From a checkpoint of a small transformer trained on Wikipedia.
Size: 13 layers, width 160, 2 heads of 64, vocabulary 1024, 5.39M parameters.
Architecture: LayerNorm before each block, no biases in attention or MLP.
Training: 165M tokens, 2521 steps.
Each number is 200 + 40 x the weight over its row's rms, rounded and kept within 0 to 999. Layers, rows and columns count from 0. The size before them is the row's rms in percent of the matrix's.

# layer 10 MLP gate, 640x160, rms 0.0633, rows 631-639, columns 0-159
090,166,270,218,176,226,234,224,221,194,197,170,215,140,180,109,270,189,234,163,222,260,234,213,187,143,188,205,205,251,164,219,138,184,216,194,192,236,181,202,214,121,126,203,150,247,163,270,212,269,273,274,202,172,161,251,238,269,166,211,191,111,164,199,194,140,177,255,209,224,210,170,208,200,156,177,204,228,174,186,255,229,212,237,164,231,209,156,241,276,169,223,248,227,152,138,222,133,209,181,230,154,253,222,168,208,206,215,172,228,270,166,113,129,196,190,163,206,180,225,245,227,188,212,125,256,146,203,180,216,144,230,253,277,178,138,222,191,206,179,198,219,244,177,234,157,213,171,206,292,196,287,167,137,245,229,206,239,154,183,180
102,245,194,228,234,214,136,214,190,170,194,253,220,257,193,259,223,203,174,212,192,236,224,200,237,218,173,161,233,224,197,219,230,219,192,266,202,194,234,250,172,189,219,214,203,213,191,177,161,159,271,277,260,228,214,147,190,219,146,233,197,197,243,199,233,223,175,203,162,228,268,159,192,196,229,229,192,163,221,153,162,238,263,152,301,203,261,93,183,203,240,236,243,283,118,184,252,207,186,169,190,184,186,192,211,234,120,162,155,229,189,207,263,206,217,222,154,195,226,269,108,123,197,241,206,191,199,216,190,201,145,266,217,149,189,170,154,164,180,202,120,219,187,152,229,189,182,133,264,170,162,214,207,302,284,149,261,124,192,138,155
102,227,265,249,148,215,220,217,255,214,221,144,183,191,205,177,117,257,176,232,188,186,204,251,219,203,208,194,124,237,193,215,226,221,185,239,159,273,277,182,237,211,184,222,186,180,251,187,231,249,174,178,215,283,238,235,173,241,168,158,226,207,237,153,178,99,293,230,279,212,194,232,166,176,214,197,206,170,143,127,208,180,174,212,227,161,127,181,231,219,168,245,271,281,172,209,186,188,224,158,254,240,223,224,236,204,170,217,264,212,268,190,137,176,202,159,208,216,138,184,186,205,200,229,286,283,237,230,174,227,163,219,201,205,196,129,175,206,136,145,188,176,231,162,153,190,228,251,198,200,180,135,188,202,276,281,183,123,149,242,142
103,185,237,242,138,257,189,154,199,132,190,188,156,103,196,153,269,169,183,208,243,176,219,260,168,191,233,132,132,212,196,186,190,241,244,180,163,247,212,182,150,223,129,125,182,209,208,198,282,270,137,236,212,202,215,174,263,96,191,219,185,241,191,210,157,202,210,185,203,250,219,252,228,148,168,195,132,188,197,236,180,160,199,200,181,168,209,257,209,215,207,182,252,185,227,235,126,205,162,156,180,230,213,240,193,169,124,244,253,238,224,200,238,231,168,195,224,128,265,250,193,177,160,207,233,163,197,148,158,243,284,265,216,199,210,223,292,221,219,267,219,211,199,171,174,164,208,204,234,196,150,180,244,250,79,226,217,156,264,185,181
103,198,234,191,208,175,220,203,211,291,228,208,240,224,123,232,169,231,206,246,145,165,186,185,153,188,209,200,253,203,238,270,229,234,233,264,116,209,238,207,145,208,242,193,145,211,208,152,148,204,276,148,216,179,191,205,162,167,200,205,224,161,184,154,215,169,199,252,181,253,216,149,213,110,132,175,265,152,165,163,253,248,182,135,199,108,235,248,194,210,198,118,292,138,138,230,180,193,175,242,248,106,175,181,163,207,200,223,171,264,185,102,157,235,203,166,216,187,270,217,153,171,121,240,226,170,265,231,199,205,208,208,264,161,173,188,162,203,203,146,264,211,165,179,155,198,156,206,151,203,193,174,194,185,155,142,234,185,212,165,194
098,231,190,289,274,228,147,147,246,228,236,223,118,178,231,118,233,207,215,203,195,133,148,209,227,228,261,140,212,137,256,177,107,246,192,155,195,194,226,172,190,249,199,162,283,221,257,177,230,215,223,166,242,249,175,149,263,181,226,124,203,164,162,181,113,161,231,210,132,216,189,177,220,139,153,257,252,180,219,198,113,189,182,138,234,242,233,271,169,200,201,212,269,221,240,270,201,138,153,174,250,173,157,209,191,166,238,166,224,237,138,175,203,174,185,240,266,179,253,219,192,223,235,233,200,167,149,154,257,170,226,156,233,168,172,190,190,250,242,186,183,247,221,166,200,227,167,193,164,163,223,172,252,168,220,172,183,156,230,186,175
093,189,253,187,177,236,160,249,272,215,228,196,147,246,194,209,184,224,187,184,263,166,258,197,213,191,126,196,151,213,172,152,246,212,240,217,216,129,187,189,185,215,199,210,189,231,163,130,277,207,237,145,228,200,226,162,160,163,225,212,179,211,199,160,235,191,171,214,221,99,151,278,245,292,261,211,175,231,143,233,150,189,193,222,149,220,200,290,221,158,193,300,239,221,220,160,262,185,188,225,202,175,258,210,221,150,154,188,168,107,146,176,138,233,243,283,207,152,280,207,195,241,156,214,239,184,181,197,193,168,236,206,180,241,226,202,230,175,198,154,156,230,204,263,205,161,284,206,190,214,286,188,222,259,157,280,217,208,144,243,182
094,200,206,189,146,224,187,251,257,224,208,199,199,221,164,226,152,209,139,226,224,136,246,257,185,178,236,188,228,174,237,238,276,210,195,136,258,224,189,169,95,244,216,210,165,197,224,249,149,283,193,132,212,186,201,251,246,241,142,192,242,256,206,148,209,306,181,207,216,114,238,171,167,296,158,256,168,194,157,116,220,219,213,197,146,198,164,172,144,152,213,174,175,199,312,154,192,240,213,135,211,213,168,208,172,186,193,242,222,222,297,151,203,235,234,226,190,190,260,180,199,165,232,186,149,184,278,254,210,232,165,265,181,138,253,223,165,238,199,191,162,187,188,244,197,213,154,189,164,190,158,163,209,194,179,206,165,168,197,235,272
106,203,236,183,274,165,279,215,190,194,211,200,195,181,145,237,288,183,190,200,207,187,218,114,166,133,252,155,250,195,177,220,210,201,240,174,170,284,145,218,136,218,163,248,208,212,316,204,165,176,218,147,83,129,163,189,152,163,163,237,224,179,288,200,187,159,198,136,127,162,132,183,277,202,150,186,251,181,228,227,162,267,190,175,242,163,172,143,178,136,253,190,274,199,261,226,176,212,189,119,217,172,168,203,231,176,186,130,203,220,187,156,230,177,207,174,167,191,282,161,176,165,247,166,262,193,187,158,152,255,221,185,246,186,192,196,186,195,235,191,225,182,170,216,156,185,237,214,218,202,220,237,168,231,214,168,177,127,192,216,211
# layer 10 MLP up, 640x160, rms 0.0622, rows 631-639, columns 0-159
094,221,192,212,205,208,202,159,264,191,229,144,220,121,182,203,229,158,174,253,199,173,203,186,206,254,275,169,178,252,156,252,192,240,148,136,168,189,181,158,212,155,186,212,218,280,179,239,207,304,232,213,169,214,158,140,218,224,218,200,132,171,155,202,117,184,238,306,298,211,177,150,246,182,138,213,185,268,219,143,163,266,213,194,205,145,216,198,198,198,211,184,187,195,229,166,201,201,208,209,139,177,222,203,237,272,179,170,219,165,217,192,230,205,231,201,166,244,242,204,189,179,259,121,197,136,164,160,140,161,188,258,219,188,209,197,207,222,210,182,212,156,185,293,241,233,146,271,254,236,195,194,124,247,314,196,222,167,171,144,255
106,196,234,267,200,200,184,151,193,207,204,276,229,200,209,220,195,213,190,190,218,223,167,192,243,286,237,210,192,218,143,245,225,172,152,213,229,209,200,200,172,144,219,155,170,159,146,159,237,218,274,242,206,222,266,199,231,216,198,274,211,212,208,205,201,212,145,243,227,286,197,180,196,164,189,266,179,224,268,153,304,239,274,142,182,214,193,113,235,256,236,167,229,208,140,168,245,188,185,201,223,230,176,195,237,174,164,232,151,197,225,171,283,236,273,271,264,218,215,207,124,192,257,149,245,228,151,235,200,188,192,259,170,167,203,118,229,157,144,201,203,166,218,244,241,192,280,136,191,203,243,139,178,236,148,140,181,117,257,162,182
102,170,170,205,130,231,143,212,157,123,138,199,172,142,169,197,118,194,173,182,145,200,153,158,212,273,199,236,288,214,255,233,178,228,145,172,206,192,189,228,200,220,183,169,183,238,176,178,194,214,264,226,219,212,217,219,118,263,183,160,213,167,298,250,203,208,239,169,215,198,201,215,215,174,132,135,259,133,182,180,191,182,160,119,141,202,190,178,229,252,145,200,180,176,163,120,163,140,194,270,246,278,147,171,203,175,173,204,165,138,203,207,212,242,260,177,159,160,208,243,216,217,247,254,157,177,179,157,182,258,167,204,185,175,208,192,168,168,201,247,254,248,187,123,194,237,216,175,261,220,157,210,185,141,131,171,204,292,199,156,139
104,146,172,185,212,286,204,116,227,165,227,295,260,237,224,280,110,230,103,140,224,197,214,147,142,212,247,193,163,214,190,151,119,179,176,182,165,150,222,164,169,224,162,253,194,210,207,209,229,134,209,158,174,243,205,255,154,175,166,193,245,208,226,141,209,221,159,207,240,176,124,200,274,165,186,228,155,203,192,123,229,149,230,210,226,184,220,240,203,193,129,166,171,208,240,116,128,205,182,203,204,153,177,211,252,176,195,185,199,198,175,251,164,174,204,183,201,157,197,258,151,171,251,254,229,176,199,144,248,183,160,204,230,104,116,136,235,235,228,190,203,266,220,208,137,195,171,178,222,222,194,238,201,261,194,231,200,198,245,166,239
105,192,248,187,184,221,131,209,233,156,230,208,148,191,127,191,210,216,199,149,253,167,200,222,201,233,229,250,245,208,186,124,303,163,256,223,177,219,144,184,188,124,175,218,258,265,198,164,260,194,193,203,200,219,197,225,160,244,168,216,180,228,230,229,317,197,149,165,159,191,150,184,247,248,274,247,258,245,220,162,129,171,236,182,255,305,185,213,166,218,181,148,159,197,219,206,262,191,203,174,275,265,240,246,171,166,187,172,228,249,212,112,173,199,161,161,181,223,234,212,219,158,182,163,216,249,271,241,209,141,236,190,241,195,218,170,179,204,190,259,185,175,173,184,179,246,200,127,216,135,183,258,252,176,230,209,206,214,295,151,219
098,216,260,188,166,264,151,233,138,179,213,195,197,204,222,182,254,208,237,128,137,255,207,217,213,267,177,171,188,241,149,183,192,156,264,169,248,243,202,214,204,204,186,232,153,176,232,193,199,170,181,216,145,214,242,267,212,215,174,192,278,152,275,235,161,201,218,98,318,167,241,243,267,167,210,156,194,248,100,136,208,138,196,161,223,238,201,197,195,239,182,136,219,163,219,188,225,216,199,229,190,193,217,222,204,268,155,176,249,241,233,185,111,139,164,132,234,192,247,215,209,207,203,174,224,214,219,164,136,233,176,236,145,134,168,196,211,240,219,197,102,157,160,159,219,125,248,197,199,194,183,256,168,221,166,116,170,190,165,188,203
095,204,194,190,160,130,146,251,223,148,235,187,198,212,155,229,194,178,176,131,237,183,205,201,145,235,203,232,255,170,124,212,152,219,188,211,272,194,208,192,193,232,188,236,226,236,159,138,145,146,244,175,264,239,258,161,285,151,187,180,237,185,248,240,155,201,224,252,211,169,151,239,187,241,276,197,181,256,236,242,206,237,208,236,228,182,261,201,123,190,224,218,122,277,229,195,121,157,241,268,204,221,239,148,215,244,207,253,193,226,175,204,189,199,196,204,259,167,214,133,190,151,224,165,166,243,243,216,205,208,204,162,218,214,195,173,157,283,232,239,197,194,175,225,202,140,89,168,274,135,244,169,284,172,188,204,154,144,152,179,142
094,201,165,194,153,123,174,201,218,137,262,141,178,215,264,216,214,166,130,206,199,121,294,176,205,254,163,166,220,216,251,228,236,261,176,246,193,240,223,148,145,248,192,148,193,167,240,265,233,159,208,201,211,232,161,223,222,227,228,143,161,162,249,238,135,161,148,248,204,131,191,188,173,249,178,304,282,138,137,177,266,198,155,219,156,160,194,180,200,202,189,124,148,215,226,169,217,241,210,184,210,138,177,204,152,247,200,223,239,206,160,173,131,145,193,186,143,202,168,186,182,213,178,215,209,217,263,174,272,175,268,242,203,182,240,226,181,178,208,189,115,183,191,174,200,223,165,207,169,211,115,241,199,123,161,258,173,209,223,250,224
101,222,238,257,245,198,266,202,134,239,190,218,299,198,166,189,243,220,236,152,237,229,185,250,269,235,157,189,176,199,175,186,172,204,236,252,210,237,162,225,238,247,177,140,261,182,190,203,211,217,138,210,195,210,177,198,218,216,218,242,138,228,269,202,140,195,217,162,138,216,172,192,227,236,184,205,265,179,236,135,176,205,213,200,247,109,167,179,236,211,160,113,194,200,275,139,186,217,253,138,250,201,201,152,243,114,177,150,187,216,208,215,196,128,206,149,140,216,207,229,285,185,191,266,190,172,254,187,151,227,203,251,203,199,235,188,203,262,173,143,242,256,173,135,208,208,223,232,241,189,155,178,226,141,177,252,228,288,184,84,173
# layer 10 MLP down (transposed), 640x160, rms 0.0628, rows 631-639, columns 0-159
090,142,234,194,183,163,157,246,148,163,139,145,219,204,191,252,167,202,186,208,188,257,257,215,252,179,165,248,213,124,208,272,222,220,229,195,194,243,234,187,151,245,235,241,190,242,198,201,216,198,112,210,192,194,214,185,191,239,206,140,226,228,183,198,276,222,162,170,102,215,236,238,170,199,167,198,212,190,223,236,195,180,179,230,185,205,264,226,247,239,244,238,291,243,207,200,254,212,224,226,251,238,129,173,159,227,242,211,290,122,151,280,161,195,186,168,269,222,175,254,183,191,165,187,205,186,257,180,231,217,233,219,157,150,150,198,195,265,267,235,186,200,218,107,171,165,205,182,201,229,270,210,278,224,118,186,274,269,187,237,125
096,204,194,158,153,248,221,245,256,274,270,187,261,217,193,190,232,214,204,258,223,137,201,128,193,229,176,208,268,266,241,116,129,223,236,141,226,198,233,217,225,144,161,203,268,211,213,167,211,205,234,188,218,158,194,305,121,177,122,244,224,220,181,155,218,161,208,179,225,224,203,235,239,153,246,287,207,192,244,193,200,244,215,217,226,200,274,252,208,233,148,226,130,140,246,194,223,225,203,225,193,201,135,234,180,220,156,163,193,195,124,240,174,189,228,212,131,160,238,229,167,179,146,203,165,141,233,232,153,218,202,120,227,229,190,247,226,200,280,177,216,229,151,245,164,169,199,260,200,171,208,256,137,170,277,172,147,241,196,197,186
108,216,160,269,211,179,198,159,197,212,283,240,192,263,184,244,148,187,243,156,170,251,185,189,137,221,178,184,210,213,229,160,167,230,255,171,265,221,185,228,233,163,230,245,161,179,170,181,129,177,195,229,235,133,233,220,176,238,235,210,191,259,161,195,158,199,240,231,233,202,299,280,164,219,206,158,240,192,243,217,157,166,158,155,149,216,197,202,184,133,253,195,220,206,145,203,126,244,222,186,127,143,227,155,108,188,205,190,268,252,224,254,191,243,168,162,201,186,225,148,220,227,209,141,175,210,153,156,250,235,144,137,213,260,239,187,177,215,229,229,168,253,204,205,164,280,155,224,180,312,164,247,205,205,218,204,168,184,94,256,209
099,194,225,234,224,205,223,265,205,204,199,147,143,127,184,195,203,134,200,214,179,261,216,214,194,128,206,180,208,210,258,254,190,178,143,149,267,272,267,168,216,214,217,192,169,173,154,195,176,224,250,169,164,168,258,139,298,193,264,191,173,187,192,183,142,223,184,244,169,194,238,219,148,290,157,196,275,209,169,211,155,218,173,193,186,253,156,127,166,188,162,232,146,231,219,200,219,260,253,244,187,237,236,231,196,205,215,156,294,202,160,267,243,168,132,299,144,281,159,197,246,214,189,184,149,225,222,293,168,207,230,156,133,206,248,165,177,255,131,150,225,231,177,176,186,215,144,165,193,198,168,227,177,170,226,180,203,165,223,199,229
101,227,215,218,243,220,209,236,215,202,236,190,200,221,180,247,242,204,196,190,187,240,193,204,154,173,245,100,170,249,210,217,244,172,292,186,148,212,230,179,185,205,207,215,235,207,272,198,205,230,217,120,229,157,195,221,247,210,207,225,165,174,204,225,196,123,209,217,234,253,205,221,231,225,246,202,218,112,195,177,126,171,190,109,214,192,253,217,268,235,233,151,256,222,194,271,162,223,177,151,216,99,113,207,182,262,168,266,153,290,224,221,185,256,191,184,162,224,217,130,174,218,174,204,151,189,186,177,198,177,181,145,147,232,139,195,179,136,145,118,176,169,278,221,245,240,96,269,248,251,187,232,203,206,170,227,240,199,155,218,240
096,171,129,247,247,185,219,214,250,166,236,198,130,221,182,212,210,130,207,197,227,172,164,212,140,191,164,194,246,161,226,252,232,277,154,174,214,226,252,218,156,157,226,243,213,150,191,259,212,154,190,190,186,183,197,224,172,201,247,206,204,156,199,200,236,132,185,165,201,214,171,254,261,281,272,162,197,206,100,236,235,217,156,197,157,183,235,195,169,219,233,225,220,199,197,192,208,198,142,168,224,208,205,228,164,203,180,240,222,119,175,197,177,259,140,214,188,211,163,256,157,188,290,273,191,120,224,203,251,214,290,139,261,205,249,123,199,227,246,261,218,219,171,197,164,229,234,181,178,176,280,175,270,73,219,210,192,110,195,230,209
097,235,230,222,132,264,187,199,159,210,245,241,187,153,206,187,146,199,202,226,240,187,228,161,184,225,294,256,258,220,220,140,245,219,227,268,226,50,266,229,241,225,209,236,209,130,241,162,152,241,178,251,200,185,213,153,186,211,225,203,147,239,178,191,199,176,223,162,160,137,181,248,181,193,166,164,228,141,243,139,183,215,212,194,195,250,174,188,215,184,217,148,164,191,163,213,248,112,203,153,180,225,209,250,220,120,195,139,241,215,189,214,117,217,265,288,259,169,199,148,213,116,227,141,186,289,197,302,183,211,217,202,163,193,205,198,208,209,198,193,184,249,221,189,147,192,201,170,182,184,167,247,194,146,210,222,179,215,167,115,221
098,200,192,213,150,183,221,236,129,161,164,200,179,218,195,276,164,212,260,175,227,243,179,127,211,144,248,171,139,253,298,203,169,115,193,144,263,204,144,246,205,191,181,148,170,203,203,191,251,249,217,200,234,255,156,200,203,215,141,237,195,248,312,209,177,171,153,190,232,224,217,276,207,170,157,216,202,252,219,188,164,175,186,167,126,225,200,225,170,126,263,197,233,166,267,189,218,284,217,198,156,174,205,114,166,231,198,222,182,170,274,236,208,211,249,231,181,228,200,265,212,174,236,163,190,223,214,202,170,155,160,201,307,243,165,166,218,159,224,175,214,187,277,263,206,204,238,193,214,234,164,198,93,222,186,239,224,181,214,182,131
105,205,156,166,154,137,219,199,219,161,268,241,247,136,253,184,162,214,177,214,183,165,202,191,155,216,168,289,132,153,216,235,183,151,222,161,259,227,220,164,216,163,224,169,230,222,183,197,166,245,172,226,160,204,225,241,209,244,227,248,276,165,241,186,203,98,188,206,301,138,228,200,201,174,141,180,190,213,175,188,125,176,135,222,196,207,74,173,204,166,212,177,220,106,192,266,156,246,184,222,261,215,190,229,205,244,271,210,181,251,255,197,241,238,175,183,217,268,213,172,135,196,183,224,195,233,145,140,223,149,138,229,224,236,185,191,222,281,222,213,150,198,166,209,250,174,90,219,231,208,201,243,146,194,189,239,231,167,199,178,226